Part of a small language model's weights: width 128.
Each number is 500 + 40 x the weight over its row's rms, rounded and kept within 0 to 999. Layers, rows and columns count from 0. Numbers have three digits each. The size before them is the row's rms in percent of the matrix's.

# up: layer 3 MLP up, 448x128, rms 0.0807, rows 324-358, columns 0-127
# down: layer 3 MLP down (transposed), 448x128, rms 0.0758, rows 324-358, columns 0-127
# gate: layer 3 MLP gate, 448x128, rms 0.0824, rows 325-359, columns 0-127
up324 106:479513526485553539516427461513455509479469469442497452517427556501534539537479559517497487533525564483468538456445539444500492506487473498462529513513531526480474560551534449550480531456536499571527544534498519508497497573481409430465519513504533516510432505518547486470448502498515460555508448537445525595467491517547510434552468453481365494470522499479521521407434480549558454467531
down324 103:467453507494482515497431533513532482517517488426515463504506552442537487492533519481480492484521506496577460487521498488517452559469472476483565564461569538564495494518508490516530497517428464434429471520611541491455494525533448549473554508567557448495415524521520460485487442533525539536497533589455535503478527455624515443475524516498542503479539429525493479522488508514458488571601
gate325 090:424495481449627521518449518391500503450516508433448543466508480387471542457580455500550581553528502509579498446491494487536502501527456490448545461442521487479508567457491538439456513469517550500472556548502463514512459527552483477519492508480486552496492509520463511461492501547523507511505514490526482493531512558566438547483462533516456559545505477546454503583514530482451514438519
up325 096:474548544477518493517466534457490500555464509474473450454531480523492464506556497488508465497519498556443531490504483530559526559592476521437508522491441510508428556464535560477470554513492459507498458471428542418485518470455552472484435456550471537523470478463484568536459494521497482523482454540559458544540519501515568435484408416475463511547499439534471461483491558500499450570382
down325 096:587469477526523505469518468441482486414508576539485525517488509493480482580484529534477442473508453508517521561536478482525475543482517528535505491516380511514507496500612528414552543525505494517509499523537538533495552473493485568482525514430503505450465559493537440502486470526494518515546522433439526480496436512438656464498522428475550495499510500518504518505401491454520513522492
gate326 099:455464507490505489502484541506466462463449517523532539508482422519525542508535439534489402544428442507475488493477472512540482537479554481478499424570513536485557498557488470518507461509536565460534538493478443577439519478505516518551567505529502530455517514463489493564456493538514448533497446498489504471490500480458558546560535510547467545577565566493502557498446361509580430498506
up326 108:571483492430503537484444457524489578455454485447501513531512481481539490531525452508505541535545556431520505507486466563482429536473532491521518461452498461438495564523560474592503508449493438452415486536441546515437466466474493505485491532422474515511489467479534483514517469543446474503390429483487486459524522385480539496538552476498515508433543515504491477516432442455437498529491
down326 110:497496440533517454542514436476554488480493521505491475463486542541495526505566517448492501526503514521471484434468477541466474566532468526498524573534458489462417480487570489460595491541533504446491511519507429535456541563536472418575445495541479591460508494577460471494467500501496566521510502492517435530587469548515413458528483478475470429543535457462521475549451525425460494549490
gate327 104:518494461520517436583495535522471449487454513480578481521480558514481547510434445461450398469510517449483509437545474521566557504551542489462535512435467472482426556491520438471504522517512505475448380512502528555497526520520443475506483558517476485525537544515536443477528455490464495513555564480525567535472487523479465502530481483509464498531439535521480578492591543535588516523453
up327 101:457423558427525484519428537480521550449487506507494405528476515591533506472506534489487491566480577507565505505512579444474582504518464455508551453526479486550491485488433519480514499523532558492469521462490521519565570508427460512494471589503530575452471515501471489478563488485547457467497476488531443516485475517472464591544560542516507526538505553467549535484441580477535481470511
down327 101:473492463519467540487549412562470513468594536473534460441587437465525496515503482566484499462489460533460533483436467560450492454520530533442516433418437489482485481521459466546494482502541472480543488514484520550459439546493525487558498463528486450554544542502497551486528524490506523577525540501524581468551528552454426493442451506435491478497502499493482487494542425502538505597555
gate328 095:484472473555466484510496575487571454569457478475485462519519525477514529483582528519406479579552496467475491436492547577500484500490496509479550534484526560499525460436479519471536521532517532530474474534614503482469451605433454475518491490503501513512463465516547559534476491480482517452485485530411538489515465531477481467440461458513450543523509494455526529450474406522525389515449
up328 098:520500555528434449551585422478573541523492484460513524451533564509454454529519484528502532518435548495507499526491498528414538505566543490485526503548520509476501444482487495542527442592470456446477495514456500571524435509530576469539500483527544547479460527463469551515494480459525446464490494519546519415541519474451503424514482499557518475539502529506502566544464463497546435491378
down328 098:439526391521535526446509519446481491568476538490512427464451533469548466426546472497434478534533503450476463491536551516532547478542477446438480401536511464482488506569452504477531570461456532520430464537537471483486487490469453476504403510454495498466480508559467536504554496538548454513487521554416486481488489507519544521500518400504428490500520448516557510496483452551518565501478
gate329 115:515466506449518457499506498469490573522558427553587461562459535479526478499516513473464479455457506471481488532553500539528499494437502538414481533412451488453471407474519434498491448508455520487541442433507482508551542524514492472521560465531520437499526515537498457403549484502505429514481579428468493504513437434416542564536540483535480567499454536513518520483504511485475534522449
up329 103:515455532450509545470509453521494481501489453459568514529476506448506565462506518554541485546510497502512488494467512533553590470511480479476486481498511479468575434509438488548507487541513478453513547496462528540554562488599434527540514452447511476487576399476506458467530539460485505468553477502541508509450481543488546496516470462536576502616485485545493560494579488524595585472461
down329 102:409510466452531521495529487498511507547452564589494405485485518502539489479499450502507506492441501532538522482493495470526508492483501514537478491489269515507444512479454496504490421498568495467530510520483484475526515429442553512524484525469522486502485443482518507453530487486476508472480446437488513426549458537436491478473462436507540518475507529509538468484484529523522476466400
gate330 112:469545527481445525501580478497448445505489498503476446536515473481529463444468586422525531477481486531545452537516484522489522417524562537481454488482534469495508486424492438479479497592555496481534463535442436399489477586503510568516510503525519499599437483529500517567542480461492438555434494550494517459493462462547457475490551491489505547460471527526541513482579529543501502460552
up330 096:498459428497480468601522416537478585417534444479469499506462552540498433491491510542476424490473521449497499510595471407563435455509559511494511536492507497473446513489526537499447454485436530525535482479499514499506442543509461514525517512497508510469437511465471522542474508479521521530462491504424507495476453546512520519539568593555531509503450538531480615557470536513525443515472
down330 093:490450477473545488529543547462448534431468522434445452516484521429506427473477487464531508544536492495451449505600546513469571484451578453483509491453475532467541447430537506481567435513475450537531501483558475524508451529435518492495497580517477563476542438504541487534482488504568465500480523487524488521423426497492517583490551459522585425474448496507513498493522537484560480466494
gate331 095:512451539478537490571456520541485620512498505517492527505494512406567446470495497567536558479519548473437513530571490434496533529474526529456580518543502563501527456497492484523445490440506492530491498490524469543560479545571446518503478540497551494500537486503475504520503511572533515432480457420567528568582444475422501462548556484539511531517531555406511501478524529517508513519545
up331 096:426552472499509431516532488464548456541553515438458478543478493484483546545520427435496440512433524563489560484509500574448476458509470441486460456567542558520525506503494457472524467491493513534479463468467436511441554520461485472474484445444595505552522484476488451562431443426511466521560552559499571540510534522472495519485475506502539601498477510545501486491421494487494460484533
down331 086:506532470539492465502525501488521461461534491494496452516496460452486565507542456476611511488522523477476540571511500494538513405532488473567495529523624461512518499574588463535485506468483484481460492544546555472435528534517494470451552500569520479472517493561535509499444521436487439429550561520452437463438525490467447475495461493525470502559581481597474490513510496577508494517487
gate332 103:492406451562535501506511537526505419526454438530490546459477524494488423524500476470515480439433471495496473478483421500506505548496475488478560508543485534502543504560471498457546505500542491516499401512575466539544506433451480563486493531513471514540434557488541545512438528466500570499481515426518469440533445492506501586437471487517482549519431511591477550491521467507491528394520
up332 097:479492551554550473498472460533492488543456503514472491492475442511511482443455450492511583440521555535452544563599441528483526541473502493520540439489481431466495491546479477416446490464504556503555492450544452433535519502466434527456479502485527604577459528528470524496456463506521481491507449468504492546514495534476510490499466557598450463550592481473512498451525475425513523450539
down332 095:435502512495491509460508524509499466496547454496488496540471486527525536467501481446507511491585514518445505492595494465548561543482511530501509425518552490492553500454473523447429603466507485513452503489511591552512479556457476444540451543552491514415553443490479554452511464491491535597517420464414531539474561491562503576483482489547553496556475481468457496532442484516473520445506
gate333 097:492475514452524452510441528456593585551523476549511518545482386479544561556433489512491482506525529455514509475501531500519483460434504483447552529498495478553491506499494420475443517561590474483522503511587497499525547511558493532537532487466510484553585570471519509484564491523528521460515520563409515476468468503505479507434472543544574481520448476555442489550460518531488455448507
up333 095:476543562506569509456507515425415480524474517539521505517503438428528485524494536513517473411499401552536519457479503466578482583469515582603520484481529513468472567383504477501492486446459497550479518485475529529512489503603488483504538501526491487446466521536520523556510491434499475435486455456458484534505511514428489533519544474495533494491533442442509559491444502532487491550533
down333 095:469554503513517447492520568397480512476498510528454500542537510485480556460534523539533430499460484506489573528501483468561549564486488552495483487499569487573553500516521444471468612610461470465549473502478487551502499509533517501506511464499460465532585597448483533505517484509468439495460530460480550502576440480509397560481504479489480508508508496478511526452437476476517513427555
gate334 103:529536540515551489500505502456609453497551494510503453520513455442518551525508467470521506481544517454478498509550556484512514497470482504462485484505566451421449486470455457578557509546534465548504507458547574424482439480565606456513516531480471480545486513481514488486530489544483562473470461499467523478424538572598533463587518516494518553472498524434492525494464462570501489434439
up334 098:496472539548501526437612479531519516479503527533525448443421540435505498487497501467510538554460422461506499540433447464539530517471578520546477536519463477488534509449509419518515461507511472450517534442500543451556512457472495534500493508452514521493576525541532489554477519492456483524522548520500477569461437437546518555433458569416545440518549562525550553519465490502451512524556
down334 101:522489516456527555460441507480528518564551482473483525474473505539552562408559470559501486520513570495428531497586516517491510524541467512517487527538546506523501468493515495530436449515485519555558534579501579489584490490511497542511544464528465504524525518537510538476574529532448586497440502594483509533467539494504460431486471549557510525573561422484533555484509488548508470460584
gate335 100:491489491562478567516513427546504462472478485471474599458506484478520484510523557505506543498530512504473429538437509481497425541549520505440485544630534597455501405525561498513490561450501514498560499506516489511509483490460483577519519485557549477456498517528475526517436415568505453439554484509480522423463436442477470495548537531471514528517572542492474485538484502498528514542528
up335 094:454550399503499517479460515521449448500492475463482554535549495554556440499493585506471505453517467474546538505540490458509514524500573491470411460476460467521541476575502484484514481481555502547461499510493501505509474462490465508561463439523550484484477469544495587500472485549539451480470541459467493505548554491473422388483555475539465407492488539541596560508502485509598496490504
down335 097:456411473450520517566587507541501589499521451536534565541496479532510475490524514497471475505454487449522469470558470539511536471512465493374478463410602583540575493530587516481553493495471491508495542496537438496486496513473483468523523466516449528447513514518504564512537558498509532487436466458566557467518428483484532468496434519520455479487501530424445505523497528497528488505533
gate336 104:494449408459546476486516534539519469451554470518536515487447471530514494512528484521530434508495475524495540549539511468561488497498558500463460460478532505440514477464464587508479493485473508513469568423499467495535549601547522487579439484456431570594565495494539497527524525548508460501479447491534468567539521443521448464621494485514525522513536539514447578542448539492488534507486
up336 106:524490489519472520496561550482550469518463464449563485480599493505485436531465448514461537488508480496535427516496516545447528532498453549481463465526504475478557519505482540526473473577496410503499537510535532502530430477496557515546564439481485455463533590501442520508375510532545468498445499470572516465500526492539493511490480505483463516472590508391432522542472550486523517524578
down336 107:480538481497474483496500487484461566486562470508557533513439482544530523494520461461457493461434451509464474499527578501489448516560533539480506535575595533451474466475514584489476623484448552503513461541455430508492569503463506440541482492449453509468536526494461509595484561562514416534480478507568467544527531458471457435480505519488546526472459436456478500511509515554486499546534
gate337 103:559527474486566481488473550454451486522516466494468522439492477446495480474504470469493476557481445471471567558443475488496470475496430435527498437490523528530490571552489529482477527531519489426500486465561448483533515566450510512570556444481525521446567548393471519546515542487489542507507560542524525436528497470561466468489388428511435530526539499449450467498454464463538465551505
up337 106:454439516522507503490473541426579543560508489549540548473453487478532492500518598453462503511488522499554493466546499514490515465477448508406511552528501545518492531445518527472478555430531541417531467466580552496499527527480491487560505526553507460502554439502482539486486527441567417451545513497513475477496575487470537494446417609400469547480513532491479503488535506535487471526506
down337 110:566494372418490491550504461459523526495478473451501500453574511520469463510423531521437495545479473556497452420512489504486477511511507593544515411529541502513481540526500492544494459460440521513481509524446486430519539523428514425498500521510453482446516456448479496551491563521554557441503512479449526477465571541495492517509475459461412515544483498502457547545493503555430460524534
gate338 098:499459517483583475529491465526482494543446546483514457467509548547483461539537449496492537513470539534502486560554439536567535462479470536496531524488490534580472481510491405508533420482554484518574431464493497483574493486549450529478472505518575423449550545490483461491417507505502547530477514441437526463550581562500500519471516462435493531586499508526486521565593468470490513482533
up338 100:494541565508495473475502545555505519588529605563563548515539548549438501473471432462506493504504531497524532464532545528556547518560576477535528496516491488462530497465543538472582509501508476509441517471460488444542558491502523535478543542568504473556489549547441453578529497452521538507474544547549488436508560513438496534477462491488536470470421551525538535587558466521479536498514
down338 106:505474462439494479491511611442493482527507498445527579514516511480521473507452479469521564403517540534498564507536527527536491513538526439576502472481462500433554474419504469533531526516517541483514524540511515554487580541508471525477556546489495542569517532484524486530462486534498512580570534430515429552598473553437498524512505559418515520469499499549547489474528470475540484574511
gate339 103:544524458498571502559444502492460540612449497507517498534466489445459489483485462515529499532562607534419521472510450516525544523521554520475494524471537509476448468414525419516532533485492471503425569487524461527466572520511436528513589489500543541491551472509487546547500534527547525478451433564559525465550553529512546503483506495480512546517486487506493526493544463442523530607496
up339 102:455510472526497500503467526450512499459477481479503526576524571462478511553471484569547436520541500534453489526470505513507597453556452548472442544502496488524487467477493588481570473444506558551555544546530495552539589438451467501499503520475578473531558552490500463520474520495444449552443491480484481409505513582469487530416539511527472483551437446507490500543494511517526477499414
down339 100:512509516549470475474520469523394525495491457509470492498421508537477498478539478501531497493527489554545536491535495516450515503512504510527508518443384480544501528499508506432534553519443435501464381532429520424492477522479562543480520491582514505491541485476530574524537542468577553457474560514532544516450440492584454551518489539461535467411554573560536502475487483499518478531500
gate340 093:515513543514400524518566522512524533457499489524601534605481438472475503528468616494514480474505489445542446505536511482498426490501439559485453428510539515515477572486517452473495506505549485574513472556446461563432459552440503452581561466497508517554580519486518470529505521542500543526500499514501521423505515519461509533492553462424563491519470501474478479535516504511457475493461
up340 091:488509479520523544580439493543518532409523560511430447468527537549492521548437413530452465510537480526464462518596479461554576515488483464458470449536528563563471513513582521493506479565457511449563477483489504505510524451533572473504535525485512573505451505505535459487436508493471579493537502467507456533542603496545570460543502504520497505592532521490487526463510528472488517497521
down340 095:493431474506447541453479485442500522492541553572469518541537437374476494452483492523527520501476506514474510463446504491509474527476418488506542452508621455493545510471464459495576425504514491482483508524457540506537519549496422543538390544496484512448492522539542517545516517472523512510538480505450501532540591474549465473490433533565434493471495498477449497432556514482474540450486
gate341 099:535447548520507457487563405471527490541520501473506467466480501563553480397538505483492515456487561466448444570467505491520489481505454483542509449492554519468464498446486410540451525518537549521497432505568484557421446552475493546552560502445440517478488519452467488517496481446487569507504500452462531547500481502485525407537534526536470468481457499452409470502534492579536498509437
up341 097:488513551448515514509481465456539579488516457541473518512490462464494513578530508503423507489524443443543487414416470523535437413514429534512554517490464501480489492450584521485484521456498477483486490570434465526529501499495463508525511467482538440535466484555537449478584520498510515437498529424446542560522492528547515503429477527464457490508533506497517538537530607458498421469420
down341 100:470464427525599493494460558488469504498494491433522446479498446471497475572496570462535521469495581517435524539568501512513522480471568507547484537517441478440521453494538510526533612521421479517445500589519499462556526476512469452477417467573427534530529537496468514454426485565467484510521435472491488484464509463561478505482496562502447522528553492528570473502512477516511507491470
gate342 098:532474507435548426457452505523450467488524490505496521498421475517555466414511390479514473492393540489474507520478514448507499483505519532557450433532541508510473468591503501502555545570414521453501472488470454515491458461518560568421447485521496562513469535475487490495487531484579582498550494510573444495584522478470494495496485490477505536509524495547497422522498447489478518552467
up342 107:497510493578483472474518456518545510554537483491464487540489516562460474458530410572482494543469531512494549542475423518513509463493456470513472428424532455439518427451529510491541479555529485501486488550482408497464507514489520544515621466545508522591473514471519491544475500495517445588447453520560523489512496457529540536576516477487504531479453525480528491483516441421529554529588
down342 103:508600537547479512536552495522550465518521527451490548571527510569489524513503489439471535460528478548462500455512419438519479524473502465514508556505558455467533497475420435467508412480557462562510493511528435548503484506410445551481519484541497468470465475549498479490491461460444455487481489473540547503466428458535461590438506511498473549464442452532457469524517516438592520477495
gate343 098:564458453458511559477482486480519535480536487493594507501479575501442512483505544515511478549537526473508426472519522450522535525529527515458496545432473521455462468512429512507504508523456567526576523467481550476395454511504552553458503487506514477494545458558484523552563573508484533439575454462425505550482488487512459520549491462483527515427426415523553524498490491470444592483465
up343 096:462529376495503536548503472515506438474546490490466495497532504431488467462533478520476500583495493499498477423484510473486509424486526478495457510506498573456468464478560493459537452521503473530569466521479466506469486520516464445523484510451546426536486513549514503457532538609490497491497464486456404506515523508568417504453550515551430445531508395469522523546529449462431481434543
down343 095:509524518459497497509490466462546511560535495555478517446431589499513518485487489517477467505502464532510509426521543476501523509500455490500512566421597455504479448516462478508481317534505555495494513500516460481513465486460501528462510524467464509509517537470515506540496473496512519486532480466515537465461512571472289459439516499503516542477502495511458443472474487506515501539492
gate344 093:526568527515436494506498512495499525502535528485443599469515548484486481467516478485476498449495502426514537524517484403493505485481463457458566504436494524536571533447534526457506535465502566462538455474498503585580482549465466467527454486498495533598503561579575511439445514562428465520508484426537482456556471578524507483532509500509501470489553565487484491507488571524451563532524
up344 089:535500548479529465462568421492482468480476541501503503529409463497537428449549456533505440555530519458500449549493424412566524470483481506469472547496431526498420487436481493506516469503428485523516558469522474496503447496473506520459550460528461495575453511527590439587526462505469449551420584464458484571494461535497471482497532491488487442471462520443476493478490489472497519468476
down344 090:576449549487513528493497416453452503535497581492527461572529507538506432478533540481462548542494534520508546498510474581502479451463475467462542459478489444596432505503470439527505588492457506494453516524465560610552487495513516463480479543557487434549536496448468500526448474490469474473562526477508530478567472462498439513533523455524498536430439490453482498408547490470498499487486
gate345 106:484548471526524444541558516478528584456473501508504496507527505527606462518526482560482496471509521505409488553540470459423428460424443460499489514515570500473506489438489476539531450470514501508517558515528555530523500560571571463516520541528502496466540524561507537484521480500551466413491414499543513533558489490465505528530470507580531476452483518559459506481442582552486475572448
up345 101:600482413546513532502503448537545522470475463534557563572457503476525485498523534568558487527504481546516444525477409422427519477566521463502470525456566510539516450467488493465602543517472545505568505467549603473525473512481538513528550527484539459477554483438491562497464535535497498486471459519504565548493487484504495522526527462496529521469452505493475546474481476556542530499409
down345 097:509486535523532516488429444487480502490576497528515536468512569545475435485510558457469502477489536553521569492490501477478485505500435564489531523529537461445529513466430559551559551490470525504552421494451534502500511406444427488466454584496496453578531559476472556514466489556537516546468484586458481520420511505463560460530486522514434581484467532510562496503555504473467521538497
gate346 096:438514539500464476517506476425496467477474542487441516571473517477478517470503499444497505497527526526505549458490502567460519471482508486540581449502494410461453439506563444547546483455462474497542500540409517499460457521500484482564523465446570506481490494468548513478406531508480471504527523445421599514584558473455438462521461512495472467483453503521437524517487429540485453446422
up346 108:571538455502572411511597499472513510507509519469497526512528521495466483515465511504525461530465447514421559487436567483431438529458554567487528459434532520532534504461497510504541447524491506529504474465555481520472506480480499437504583465521505429457560540442477431615509622532488444502504568520490436494510518466483490482515484507488486538476508546554528535492466484446486495458457
down346 107:535434474488381505541456521460462594481514462476515494483511528501495493523500549477558551554509608480570463484530546476484534558521468552504505516554477501531469523501478477499543497454521557515506501466560500521427460481529443500497558541466481514483414451517514534506512466522502558523550470592546581412472498414522553500484532484508507518561494528472501486518525488549400449511472
gate347 097:472484538527572457563423475495542426543459478511580465447487547489505477489422504470486550530435518521500506479633542484459553484536532482421455504481525464522529543535528490483512508530527514496512459552463490497524500436512513567503513547590541432519525508523447547502527426523482455486432555498493469449569491496492462417529482461478571506507524438540538506447499537504454519543518
up347 095:479546478489515490523460490463471483472449581470497512513483582470523490483493474533521500537478460479585442527463416534460426567444484537591505492548521511489509533482474561563526545498472527504546480494561452531553427425525524567478600487488551500496516471488485498513475513507509486446471436421490438550442555508497530519487550519451482496512536501571478565510446553510475467454587
down347 097:535447564534583477514449531452534525492488549550490480516528521488486459501515523550446518467512591467473486441542529502500509543529492517524484397465476467505547482472506544548484497548483495530534480601577551556517468457496480480495492534523537545532483415494408538524457535489484482513486444524442480462540509549473492497488465422512583494491474471536519421445571496480407582523530
gate348 093:541527526487541504558464531504534572448490514525478522487510536545455515431427502470532538459503544462506512463545588516579450505423453533502432424566519414431444484498489503503459458494452534540443495512526475543529502520508462511532515499533559564463473470464490446433457443504537533464526518466571486491443482419492507517545518469507516544571524498504557501501529464452514519594558
up348 101:532563493557527511590490458441468546476477536476510460480493455500438540485460493503510508425539565484468470479534499504474494474604477502467557570465447434491483496491518503510453552506533491518553451462533475529506491473558437556443499458468465524469483515465542498532518518510514532497554572490462527571479534534503475633470522567476461414536494497463514460500411512542425539456485
down348 102:435545518460500480517490529522491453576510454539443528524435492472545482528532440540488495525541479473564506559459519543568476466569502489475503466536411567551495501460417484506444540569528584513580496499476426468478499521511533490512503480481442506520475545507497562498552511517484506487441494408460530531483520525529506498481507437515491539389432511501516541514502544554454459397483
gate349 100:495440468527467527517543497484450506592507523506499572488520562482469491462482525528488496481444451509525550531463502474523526530456433543505569533453498519565571515476530501444481435538528459411520500526582467530521406529559569492528483483499489440472441539546448457495487504548547493519531480454474488509505514532513487565442511492456504510510581448509423591530492497528432417499565
up349 112:558568499483484487475496433524445495465441525473540553502494460446489504467453520457486440460478535541452492469561584526445560561457493477533454466483482481539537479516499505473485535497544492529533532544484531516545513435506556508472441459584457480394510528473506570505529402534519470554490581488496480502499467465433481465481523563537538498541502465465511462476440434535579526421495
down349 112:511475454537579519508460509468505479452447545527538502486504495586444573484532571508457496480539519529485531450535506530464461518584492515528545480520427465550487430491532491469474433473475495546536428474483538477607494470494498454493498570519446451529547451460493560550561487483513522514485563504557451488462500490536508519532602499550512470567536550497492495613518464479551529474507
gate350 096:516512468465565540486512446438499504459528469489532575509576513469500521532508533584531515448483458500537459453494532480479458481533517528447482450478476462485537460393505513465457465465502504450489450505472514504494452566512515534510554515490505459535477532535482563587563468460483493543404466533522445483479511545531524444496468434468481553421426425493483494508611430501488508483569
up350 093:481465466531517500502434483559486472538443516492532558551575585583420535470494506412483502517463483540503500540571485494478513514450493446488466500518551459518526602535467510511440488461469542481448449440506495487464509517539563503537527453490523504514497438526430426519499492440486512585471542484537505554517521539437454492555526458501507487480482527562541485384508481482551490571491
down350 097:494530502481487404508581507510525572516444570522461497476474490434546458477513445430482488485458479511496450580496497441531517477552468453498562554516452554472485519478523499482588537559530489488511489452541531423475501523549468526465489454389452568512433507475469478508533452438508576495535495449456516498506528479489530518509494541523514548524504459481426532555533531522564573495432
gate351 100:556580522507488560552483507487521473488510519471521463508542530494511526527500464482531511493420515528474574503490466540525426495497493536499525514448525514522474560459500480549488571484476563424501453512509504518491545496610460401476573499554500536604549530529539469466455542537561559483452502449468577495549495412464571488452543549528480548543520521476485486473530463426485546516481
up351 096:515449507502517463471512515498452534570478532477485509495470509509580544542492533486505508463486452485436450504521535445534473530481555491503544451460547464472509486551479438433526480412554531541458487514469513518545392579512439544489465484480545460406530458466572515502482518570534477495462507473495514485523426525430430559534464464453519493523525477542539450565495466506589489449569
down351 097:467518533421416588570455481554503526555511506550469517538487513488477473513519491511525564511389524543487564558524537502473429581471499561449534485500584525502441508508483557484595532484512557508522540534564544425505497512452544509508472496487568530564504459528546472517466542508477579519487505537578438470479498523504477489525466498443494506560568461477490501528492539474464463496495
gate352 107:474442422502424500565452467488506469536485466525564501544488479442499415555532488563419481592475450492452500524490489578520522524488523466473592469571540530515473444535510486472523543492486480543520456532474528502497535493504524484519395506461480517448485557436450576474500432490451474541498455444427463488515482538460501523491509441581460520487513549565514537489537531453497500486478
up352 112:509516534496481523459555544495456476466509448512489482521530480466417504466471544470454523468428464553492505563517508577530575515436617448489552502454522532452464449565440513453536495463502449548457436488469427473528515442484519523492510513537482471625511427556515508490441514480511479533498448529561497414503460467445500540582523550477491488543502493538477509464512480500513528487543
down352 108:513532436489445439515523537488469498511550495521544506460543477441566438502529521526537484496518516507438513483517543549498465500503514476609506532542509492522461520454474479543477545492532529439474434521466520528508533490578443396535513430580497559546489510498466507568515480556475466427520470539502380476496501471445468504454468410505470487505500526613553559475486482464498523491470
gate353 100:548536532504502456457571472508471450500547447542530497517560434446523459429477420484463511548530492444465483584550498587425466475526468527433439526546545493524531460508531500524488564461473522504467525519503499484517531496485576515500488542516507493466488552458447494534509459438444517521505459530490412479533524464466529530524413551583470534507461448513498468562496474586437457460513
up353 093:457496489563567457470473488496410513499564568521451528531470507497503511514555502504428499517469579467497535510456488515528525521477424538421536457562517498548392464469499462429531528542499455607454485537522512497531532567494497533505488531437509491464502528481456521486419484489431496444517527463537497426514458509515431472416512470465507486540502529566542474483589535503512457511510
down353 093:453515545586553458590462482488506471460569577557453497522468585464498493475495506442488480540495498476519509518545507492480486528528515562477444454498480481515534457528588475387533561478552547538576463500559563470548552443486496521492519520416501544484542477570498458468531457551489491478469481451510536545495518525413485508490438516524574503520500536520497511475478546576501466489538
gate354 101:513448536489481543455458470567447471462515413436545552483488548467487548464516496475494536482461507554480517484525484493446535482533524516449475417510500492484514493503450435429538526479486550516556482459476539497434423551562566466456487521483516474521527464548463533436516541472468478479497492429531428538523522464541491493512502474475553558491599464523462533527510388432494475490401
up354 104:517552472481445463456571475496445509535542449516505497465472523488492475495576474513501429453491501467461512504491549451558549529546447510496491466436525519459443482452504440537551544493515573557507499469486447496463538481480566463466522538483541481458564448527438477502485572528462474581473410530500433559537547490471486479563409450474443548492442498533459449488539492508575557519519
down354 102:433606494454484513550508542434481502489480567623504553485462532454512481462546516462574470519466516460526531512518465489474470509489522523538482484481536549481531448594437529481547546433517493461454494474526506489522444506586417481505499494532451446509473549471491563526481507507511534519455501481526557428427457506474452483463456577435459496508491538515456586560479489474498501505474
gate355 092:460423468452538431517547547484541594526517517473509464512469516551522466487543499484537529494496587485464509571540527459458469470543527570447553525460504443547490475528421484512516420494454508436500489436457523494499552594478466498510450517527519454510539484452465504487491468432496502510549543484560448554500498451496493535444590559502451438508460460549476493539488477486462509593476
up355 092:501573533521466505501478435524434473520576536481492485473502524522537536513490480534433493513488512427508611496478471462382500547522496523477539473477513456461550546549501514483567490518521492430517498511538468510429528465503490520508512535501503479416490548428490541581509402521467566503491446483478429517554482547469463575404496497490529461461481494424529495508513481459483431549534
down355 096:510499436478461468518477548528428531436448539422459501515452558326449503440474505504552552519531543484533412485528518473504518486525548498445565574542558528515512515471539445510472489464531493424566501511491580496548514559498498472468489526510499548546507432504495458506564541488501493491505494499468500531454558486555600504509489481495464509495513464546493506471490471563464507475482
gate356 102:551423543475520464458532453506462510503504435491496597555533498512512431481559513485558515501488498398467445505463441471493531507434553552505451460457548483440552384493453478512543472550484504477518486495430488524497501458487541514520488477420516493507499536514506524496515563487414458538426543527451499480493513550473524527564606461471492506475470494490542480545450450465549552528477
up356 097:501487499518524417454535479559456514521506564523487503550498552509509467562506535516529527514552504548473530479465516422447456482534437460530474504478524482497540492455556495533441489433492490471550453585425518570553500461513440451457498525604543520469460505546537467611479513486411460469497519538481509571487539494462511526461522519540505476541595434484545506497460522437466466494525
down356 097:449481553427523498518391452550475538479531499472520521463497481420464461506439443433497557491506534467545483499512478582440478427545529461430436476485545542516542451473472496449515441492430546543486510605494571506562487472498513466508510457520484572529529491408520468530493551544482463461466499530434533511469450519496465485507503470438502428494447522487545515495500463506521494458460
gate357 101:499501465533429486493530466504531489495607485477507407531565510488497529589443461521510532505542432473521467542478513541438457573512405503444478582550570516427503464515478415515552527462543515519467529556506488502522558515497531524537503507463576478514458489524482498409436430441526519449537496515528464511509545515500543523489486470465439511473515524467490503513439516528495423483441
up357 093:437518562524497459497452497500476490477415513443495534522397452450534586504557499523486523510473540466494526395465452471454511512394498477498547569519573528516545501520550532493495543476476510523553526522474523516545533445474547450556540539480499502416453462476512525527437496500494523538417477478484523557503462516523475503431546478484569590489501474545532522521486533489541489458428
down357 095:512448565531498540571414527450484514466501434425473505491493511574530519513518525433483495477520470540463524469517543528466601415491474449540565434485574449527525489505470528488441437408502522528539489559488410518500471504511498455480511476504465513515563527489518452515451556463438533472514480486506528564501509515420497507510503465454622475493526460475430492458506477540498491498535
gate358 094:479455467564489475557513556517447465529571556544533550560475484446457472479498405551446472528491462507485567488513505504429446515513474518432466538567510543474471429453532569482525472552429522457409508552541484568531519518466466499598477547448517557507495469538474424513463499547506481494446508577514482513496533517514494516469534517449576491456493506514471538509438451475516497508466
up358 101:426513519440487511509555488511502527516523521489494495548521516504527492469471527603484533569508555452490521490536551464599503489473519494505476514505453484472521477523604482460461492518464525495501495480458491542484479476524534465448534512571502566529495488490525570501468545512611562417457451532491570418507585515454511476566511485501498436474427592509539463475438469539510572531485
down358 102:563472491481563451521483494453453473501545533498431542513463565468476477502506546487503462480577484466518462492552467497494516498496489541542448485546524467434481583540487502485491524529475468481593529520438608454486441505480532442527452423506444478450510501519514515502459469466475445529528479464452477459447476490440449584588488452472415534550491498475571483467472511507527484445583
gate359 099:556524460527528564525566496484507528496464494445482592469498423474522396478453544563467509477461563483555535479468570488533467472521519492539417556486488488496439509536532495514389501475506541450458523515565524539467491496520565475407469530472582501555527497511509444479528480449485470526458439472488489491514469572491516565512565509529478414511531533498487498453507575486476479477521